python train.py --num_hidden_layers=11 --hidden_size=320 --num_attention_heads=5 --num_key_value_heads=5 --head_dim=64 --intermediate_size=1280 --vocab_size=4956 --hidden_act="gelu" --norm="layernorm" --norm_place="pre" --norm_eps=1e-05 --positions="rope" --rope_theta=10000.0 --rope_fraction=1.0 --qk_norm=false --attn_scale=0.125 --bias="all" --tie_word_embeddings=false --parallel_block=true --init="trunc" --init_std_qkv=0.029 --init_std_o=0.00618 --init_std_up=0.029 --init_std_down=0.00309 --optimizer="muon_variant" --learning_rate=0.00892 --beta1=0.9 --weight_decay=0.02 --lr_head=0.00689 --max_grad_norm=0.5 --warmup_steps=200 --schedule="wsd" --decay_fraction=0.777 --decay_shape="linear" --final_lr_fraction=0.05 --batch_tokens=65536 --max_seq_len=512 --doc_mask=true --train_tokens=433900000 --max_steps=6621 --dataset="wikipedia_en"
Each number is 128 + 32 x the weight over its row's rms, rounded and kept within 0 to 255. Layers, rows and columns count from 0. Numbers have three digits each. The size before them is the row's rms in percent of the matrix's.

# layer 4 MLP down (transposed), 1280x320, rms 0.0489, rows 537-614, columns 240-279
105:126141077178108149117145122165085104100078103172093067110200125054186125175123080120177180141144119146096033131133081162
094:122128164102144149146139128117131175148130107114166111170115110130180099085117106095125113066118093138135137109101139178
092:121127130178146129184109088113094109194081139125109149094156174104114075091093109105170135137113111109121189158151161090
107:134122064132139070181131087151150118155172126146113143165108171126125182105178119139105090170191128097145129114132121131
098:149130084109123149084134102185153182135082150095147123130101145106121170106118120109126110128115116103111100090159164103
107:121129109138192119091166127123189168077110170143138150128173086108101142142128154122128101127131100162075098147119166164
104:097142105127216189137142165121084080055143142132121102089111100151122104084113105130145140117115143158102101136055117164
102:153064106108139110118031152147174148162105138146094139148086167093106098141123120109123152158162096152178156085098135120
100:139156102104151097117124082101149134030120170095070152111105149091127104140089150075105174088205099132116198133172108110
105:103129199154167127149155061096150100171099132120105107151195126037113104118121130103144163133061121076150128117117119115
101:084130100090153130140064126095116130097148114153126110073156165112197109135158076153058072152111096133151139118186176146
096:100139096130129135140122146127090180163104130126136121179111072132154067074091130124170162081128103059155155113073152085
110:133162142166169083138109180140168109141124162134109190128126166100181127093140131146118152147124095160109153112150069099
099:184091133094100110086147155112138105129073095063143125142107141158119128136132161095160102123134118097173092149137177151
107:124117120155159073105150157166136110146124172149134134106135108097179173115123127114101117135090056116073118142103141121
093:152140124086057080089138133103112137112163093123110133119121193087071081135068108168120218194110078097082117185089139081
099:059119098093169122127126169161133185170115089119067050145117101161185165133116115056134097095137155131099129145139127078
094:155181151133181140140186114132131126175114130115154118129085103135132135115178126148139110141169159129124208114080066131
097:164099118115123099143083115048142124135143113144151117125071109129085161208112048091135158149118145127088067125117121127
105:103093137062155123139103115159131108091142139138137115149177186120149123129123168137124095083094137153126164133216133122
093:170159110152171149101145105109123148138055118151100092144115139172155134156082211124122114096180136113071180132092124070
103:102153164133162175109138184138084124116103120153078104170141115107138150192119117095132107145119191115068167143079081085
105:117167090115193097118137124110180117111052134131112153104101120125140153093071152151088127100127127150128160067140144118
099:130082133144168088173139134086051113122094241120160121084114159077163173130116153071107143102126136145072090163157126157
092:121145113136110085084164161154142116108108120108134066150089106137117184096100172132190155142190127111086136168170118085
093:168118140122043190138145108097154218098138084063114125101075173053112127121100118113152157187129181088137158157140148091
097:171113117146113108125099103203102136080094124122159032134051137139082133131139083148146096114137149055102108138148112134
093:151071139130127144161110169071160148130126108163214148160138132142184105160074086111151159160129165132124117091133149144
098:156145092158107106158096108074091174150161123088176075136141105150123133126158158117086154160170124120112098115153106108
099:122141157149118136091141073076122136061113143111173158106139151094112154116107100143151172177080129116059128160133175108
099:107156119150094164178113084080129178126105133165162109157135171090126146183085112133130137184183158149208134168166134082
096:132111113151151140127080105095105130138092141175148153182144096165155174202161105129097137124164157079132160075146095116
091:083106130093087118123125130112156131127113179170169106133103145124175161141151114162142081118109194177173050082089213115
107:121127073180145174154119084107134098171087133171136139162130129129082086079121132106119101133140076099156100136140140076
105:126124169154123125131080101173083080108158120090187129118098124109133160099145105128133128121074147142191171095122211104
094:080104123077183167169174124093191113127103154179123115116171122126109140166123079125127102108122129159162086093170142101
109:097085118142098082136138123132146189169120085160074102098160149121119139125190118117137140095163099135143118143143112101
105:121143119137064108111157097052146119123120154144135133139105142143095094144051180187140161128099148079142183116123100158
102:133124129165108175119166153120154105159110158177103127126150163105201158117108139091137055118092136102186129136105166111
106:166121147172158078080151108142127092127146138136050127079167088121115117120140137062140098072139147127103134105135091198
092:121126077154092093123126135069108179110143184152115168082122115088087175191139143120166158081188130150123131097145103101
092:169088154077140125128063051072121194096095168095140117134140157164178126116145208122163125072160135150134103177138176079
099:136087108168046172122127114076114116175129151148107184106105110091087060124150109125115138091108129121130063147175092093
104:154125108104122104157166125195115165114139138154139159218139122094142095173119139156218107148082092202095144111142170127
085:081191149119223098114151126152103125191162167163124142175151115113110168074100163122154178105171146077127118110137120108
088:150150065144123097118155113149136157106152133172146126147156105111037139120183166163140105100088138127131147089112162128
105:144121079126127109116065159139126061109123128151168104158168158153069114064137117129115123158094141094149099075095137065
094:131113093108125139123039113159111102101123159122168133092122160077150129086133102066065128069143139160105104086120160090
090:143092144078115112175131112147053145107088110128132131083123137104142133123107109183138126122139149089139090157145197108
088:148133149131166114131119127158148177142112141136109075152141190168106101140156132099112164101168092134114142121123181183
101:163131099122096138128078085179109115107131176146141129158138120126123138117160079119161143165176156129136113093133158096
095:115127144129139150074173098109080149159143089125095088096169089186114090090066115097187029115161097162127142124117150124
100:077151085134093154216155167127149101164178148096077108161080113159133101131134167182095149091133147092132169136138114086
110:181132128131144147136102170134088080150164175174194140174134154146121119126164210108113148139080066159160154169118155093
095:169120108136183060093126157104159139128101163151110179147169143100134106135117060152079173153116132121096176162105134113
099:141106145095100073094091123143093119163119106162166114101099157117102161138129085102117094145121134157112128128207147141
089:154095161148138101143148137142096155111119233135083128125177136078144098138128103177116151091158117108119143118161100143
098:091145164088150130094164100192130102117094157114165117071105145189134086122120111092072091077170096074178118188160156164
098:118148154115127060093089094089049095195137101124150108125147094112132138129126125167164082137111101106163119140116154108
098:139090128108133120113141078136141101108124054202103124117112092105130127128118123108144113155162141156130113133072158130
093:158082180148130146157109163103143145179206071157106097124164116079183195124076076115151134110149159092189122093109163131
093:142183127107200162122132162161121071140160168113098063120120117134100181075061152078167132085120152174189122116134144148
097:173113113154106082150100115122096115133146097097141178136145106116140188091092156163135136198114092113084152080099110133
102:137108141149133141087123115107092166151173068190126185106153072105123158140122139177165120093126150169135135109103084105
100:142095109102175181099154075121030164135118161083163136088085163074173140099142094118148129130136116192149068110133133116
099:045124145120122127093098108162106106072098128047148115105133110178191108206118071109163153111148152103131182165153146126
102:121156104143168185104139096121131124133176144175073083094119095123081161137118163115116108137116134130133137112117111100
101:139192106082134084110155145181137086115133120185156124109116089095110168103127136195142127071132102118079168146089165149
095:117140125110141087150171136089122147124124091161130104082101192146129140169143120130098127134086080135111180114125166127
099:106160136152129138164204083138098135101116153095073150133130101184104138171132106204071134093157134153147146077160073069
105:155119143137127121102085118135168161163068165142069138179173133139129122157121146153114071156076161157149113143158142151
099:147123167141192180086110172100127191123157114101114110142137141130218113129113117104100154108101142093106139160141189155
107:098107060146157082110129136172128123142180142155105121099060128132113168123103143108085092128121157113111093137098129057
104:142130175124121131167116162144101114157083151095075068136120160134134088109172113155121085109155098134119071164147124195
091:103110117064059053115096088150105132075137099112086123119170085137077196139149090088081130139121119130120156107171121138
089:097108125046116142171085161103100148200119177165131076133170137143102085141109170147123189070113106107081095137082157132
095:116124109113138129122142163141105097148114126106165133104085125113086156135121091093137070128167116159143117106067180099
110:120094154086116082134147081145114105132111153168128171100126144135184122099107134094108135123120103106090138099044161111
# layer 4 MLP up, 1280x320, rms 0.102, rows 538-615, columns 240-279
097:106103117171139096140178073112142145089119137177136152086150173157088131133158179130101140132119160081121085090155103146
100:172116165092094126140149119127084106226139170140166121156138148146149107122117147129143123139084140082100110105136113156
104:133165127116141147101122103107199101120065081190165077087124120150099151098187117122157188141049109131132079197062164125
098:163104145152072169137122165106095117154134095157187101128130123145182123120144148129149150116115104161171092158134130131
101:164115196157142106105155179132097104156064108120092153145116145065084134124069123117111142139067148204157127030146130146
097:142171112110117119158120125154115078129170117095224149155121141088122106040146173188131157132144125157041108102131120061
102:143153111137098128134158119108115110121129149112111139110090130142126107063097082166132103145117094155139163135167153177
103:112096109093089197124149180151184151077186132137135149106168103114117152083144100147147132131103085187115133129122144146
101:130126106109133157146142127106129065141160094116127088123135065119156150124108094175175111113124102183105082124076140175
099:139135130129073116153139142175161155135180160133093119127140166110197143163129192079126149123140125184135185152110100104
103:163146139129163154191099126150231139125146152133120156144127101154106169148114132181142141113151134083135128139113118109
104:075125152120149105144155068145157119108115147175121161159124180131200065127132081116126075116123094119104149140088104112
105:124165132124092090121106098167148059143142112112125114155144128181105090083148108128146101127084120135103102131137124121
107:115115139140169108118089127121129116097163174097089154150151147078167156133129110125151106121095102102129062135069186142
100:155166122111120135124117135093114070210112165157050061062107139129122113076121117094124147114131114154118090100180153191
103:150108057117098113103157097121070134113147173128151096141173144075139075113141124171125112067093174140132087087088139074
081:120086162116073152111029102137149110110144078135149124128118155115125088135091129131109140145132066137145113076202163116
095:106142139118137124070147057138136198147066120127115104178102184120082100098141191181129136117109086181148122059136140195
100:119128122103140130157125145146165108165167098112102088084143129163128140108059098165119075121122087153160113128099073132
091:170173180111206138170046117185081094134167069096191175162141102143145126118176106128112070107139136119119151092168173137
105:115078137151137145116101110109109147127113072121110081149095112161090167106103099129089102132142163150155156115128155157
110:104146134150046117123092137098106119120181087123104126166089153150120115131161140169176180130140180108132120142119137116
100:111110103172100190121128092105115153078118156106077142176114146127132035118136120170161191144172127119163134095132111164
105:142218084140083105165136088134095076126140158115154139126119119132145129088176115154061123151125155168108073125106159193
103:122145094115100102108090116114177143098115083091144127149140153137101140137116094128175122124098122111135131078086077119
103:116125169054146102114137130086067122116157120093192142117136095088127171151133121160143108090120143137134142093112126131
085:102190129114173124110191110112135128126132105144133094163161069136092148110136073115151126127125061104184172147088135112
097:059108149088115142117138115130109099110154084136120106111156071179167169189149131113170101101095125168124151132128143137
097:059137091095096128168156146132144108126162115152109173239116134111076128126083139143137169175157158122160111094087034148
099:088101143116082122095183100088105116135122104127141061140111166134072130104132145142109061120199066101100149066118138126
103:149222095104064118156124203147129075145149075078137163128099113110125082100131104113134130115086091204121095152100143116
098:122114112121136107145126139116207131097118092169110123058103129153083072106084087141119195117087124131097129156140109168
103:157104102153145196088069078150144128200132154164161051096105141115200123175078136169164101135120104100133092140153163162
100:124137099098148101104190129108122126143110171200173117098134137114156163157171102137152105175080143147021170159147100111
104:119128098149083121096114156152119074152152113128129133139083159099101150112094183163159120095032100078105145068106153098
108:145121160125092104227124098164109125141173143148173128094190123136095187142105162085089116159106128107119175121133140141
108:179058118152112071128129064108122135175069127149141182149087139129135163073095076102179116162131165059160131094111138165
096:123133117126121093160145173167142158133146127109107116105112179132132160088145099095133144106131123098160152136125106144
098:174092152110168135128120111098140135187120099076172120114096148155120107094098109107159081123120077154170155085082135137
096:128127151127141141149118111129114127140164152120141088147100143108146068106125166129138091123078152091097137110137155166
100:084134109123137139145061058134142148122109153159054103089114098105134173074111091134113104086169092145132103072153143090
104:182063140152145095106188137099155154154168105111109071150088145187131123134113132156121139169136132153071140119147138157
100:156078111130060134120148088124117127171139181191095191127088116101192106103084128110108147093070078170142136131095124172
091:156096115181118091129152135125095124187087118145177149124106137088120128116173160077151131132156194139161128186153147129
093:113128179127154130151158129108097141170122099128135131143075124140139099141103150110080077097160119145145144094118208135
106:114154135153141137101125145067144129105119105127126115016131109131169145142126126144117106097134143133160103158119186141
099:073138146129118078052083098109147078106179153133119123134129105148136120137085133109123099073146148130109120094159107130
091:151111137076116100113132140198171110125108184075076163098158072167134130125161139167052102170135164146139072123130103130
094:168082112131096092143167157106126112110091083157102160110095084108155123162162156255119050111163140117136168135106103146
093:137178161106143163156110132148131151088141138143118172124129130105113107183043121145084128100113097074125124122103143151
101:100150110125245100150129074142140182105149106128135209109178113124113114169106093139085092130141079109052124090069148123
103:183120156133155156104136142095089110105108092102125136154105128131128033087118155131130168149096133154115129128119149104
102:091129148133169155096133136131126131103129140129144091078141124137124170122140086105140095088112094115112121163137117131
103:135154144183133079109155136162169105133161161117151123182127074124071176068145138159102148138026171142141093075134103095
102:139128095111075178133114083119151139153158154126097167083070144123164088120177151113158178132041095160144192189110168118
099:116182118142150119067127116130146080159124021180123145109132127172091101128130172141121146127091075114133131158120146117
092:101120141143151154103124156124156091120055150195137123114159157098108165130081163090120139041145138038115163113083131163
091:122141107170134161126099144132091149159112120157132158170139067159126038156139129106125144169134117136082095044080179129
107:126128061110070154066077108179096151124155108110118157061122125157136125110092170157142094090123162065158118179127119129
095:073151076141171100130148139152095124200105132079161172085113160137094129136145189088098072144142091176089181135147116135
084:133115096115194079109099131143096184144081125157134174161136117133151085135110105099163104106205127134097154148108098091
098:085123105186160143173180149084086136132130105091068073151181115128161053126192150191098123096114123095125148152100083134
103:173194097174123156142164161158145182090142156163102124166156130103126125144082120158148128150118073135094132058118114118
095:089113154111190169150061133113144178134122191168139139114144112123164165177129130142120127140047115170142157109135125131
100:120132129132144102182056085157169101193096155175091114127110090120170173140136105126165146130156121082080184151107160182
107:084141161141139119153122089120145139120082131137110181053125139080146171130135134103128064070106161082159138100147137141
098:165139152132084086180134131107164135181084130101160128127131095107125112096115127112078139160166106092133136141117096171
100:106112061084160120138116147106178071148119075123121135190115122125070125109125111154151138157128114112146134140097092140
094:108088210116128126069140161129153103161111133171162117159147120145132155102111111077137123214069164124129144172088109105
102:109123125226111083190083129157156130122193113155139151120122152089145126113140167154121119139085141110137122121098138099
105:137095148100134147141103136131101134186099138136181175168137076098170091135155081114052145130139066134112118168143156131
103:155129152149153207164131160118188155125108075132147160112132055154099125171083061145111118101130171150050113101138108192
104:153130125126142101100164142141142111129109136096090162128119133138112131110138174097142145123092153128086100128129087191
090:107140157194051133182154123107179110145113119118158158117160136059165098162134113120120156156051130185222128166071084130
080:154131165143156176122157114104150079119141092133089140132122096119150133169144143078184083172103112167200202102106097154
105:136117078122149132134121100129126101093177109148151148166129094126128134101147165182077160158106096063124126110071133108
107:115161152137095136129150130144118145164158125124137112135145112158128114094194159118080166092118117135139148152147165103
099:144117171166109125124105056152145126144115112109139147097100114130123109101119189108199176129135121157104087083155153067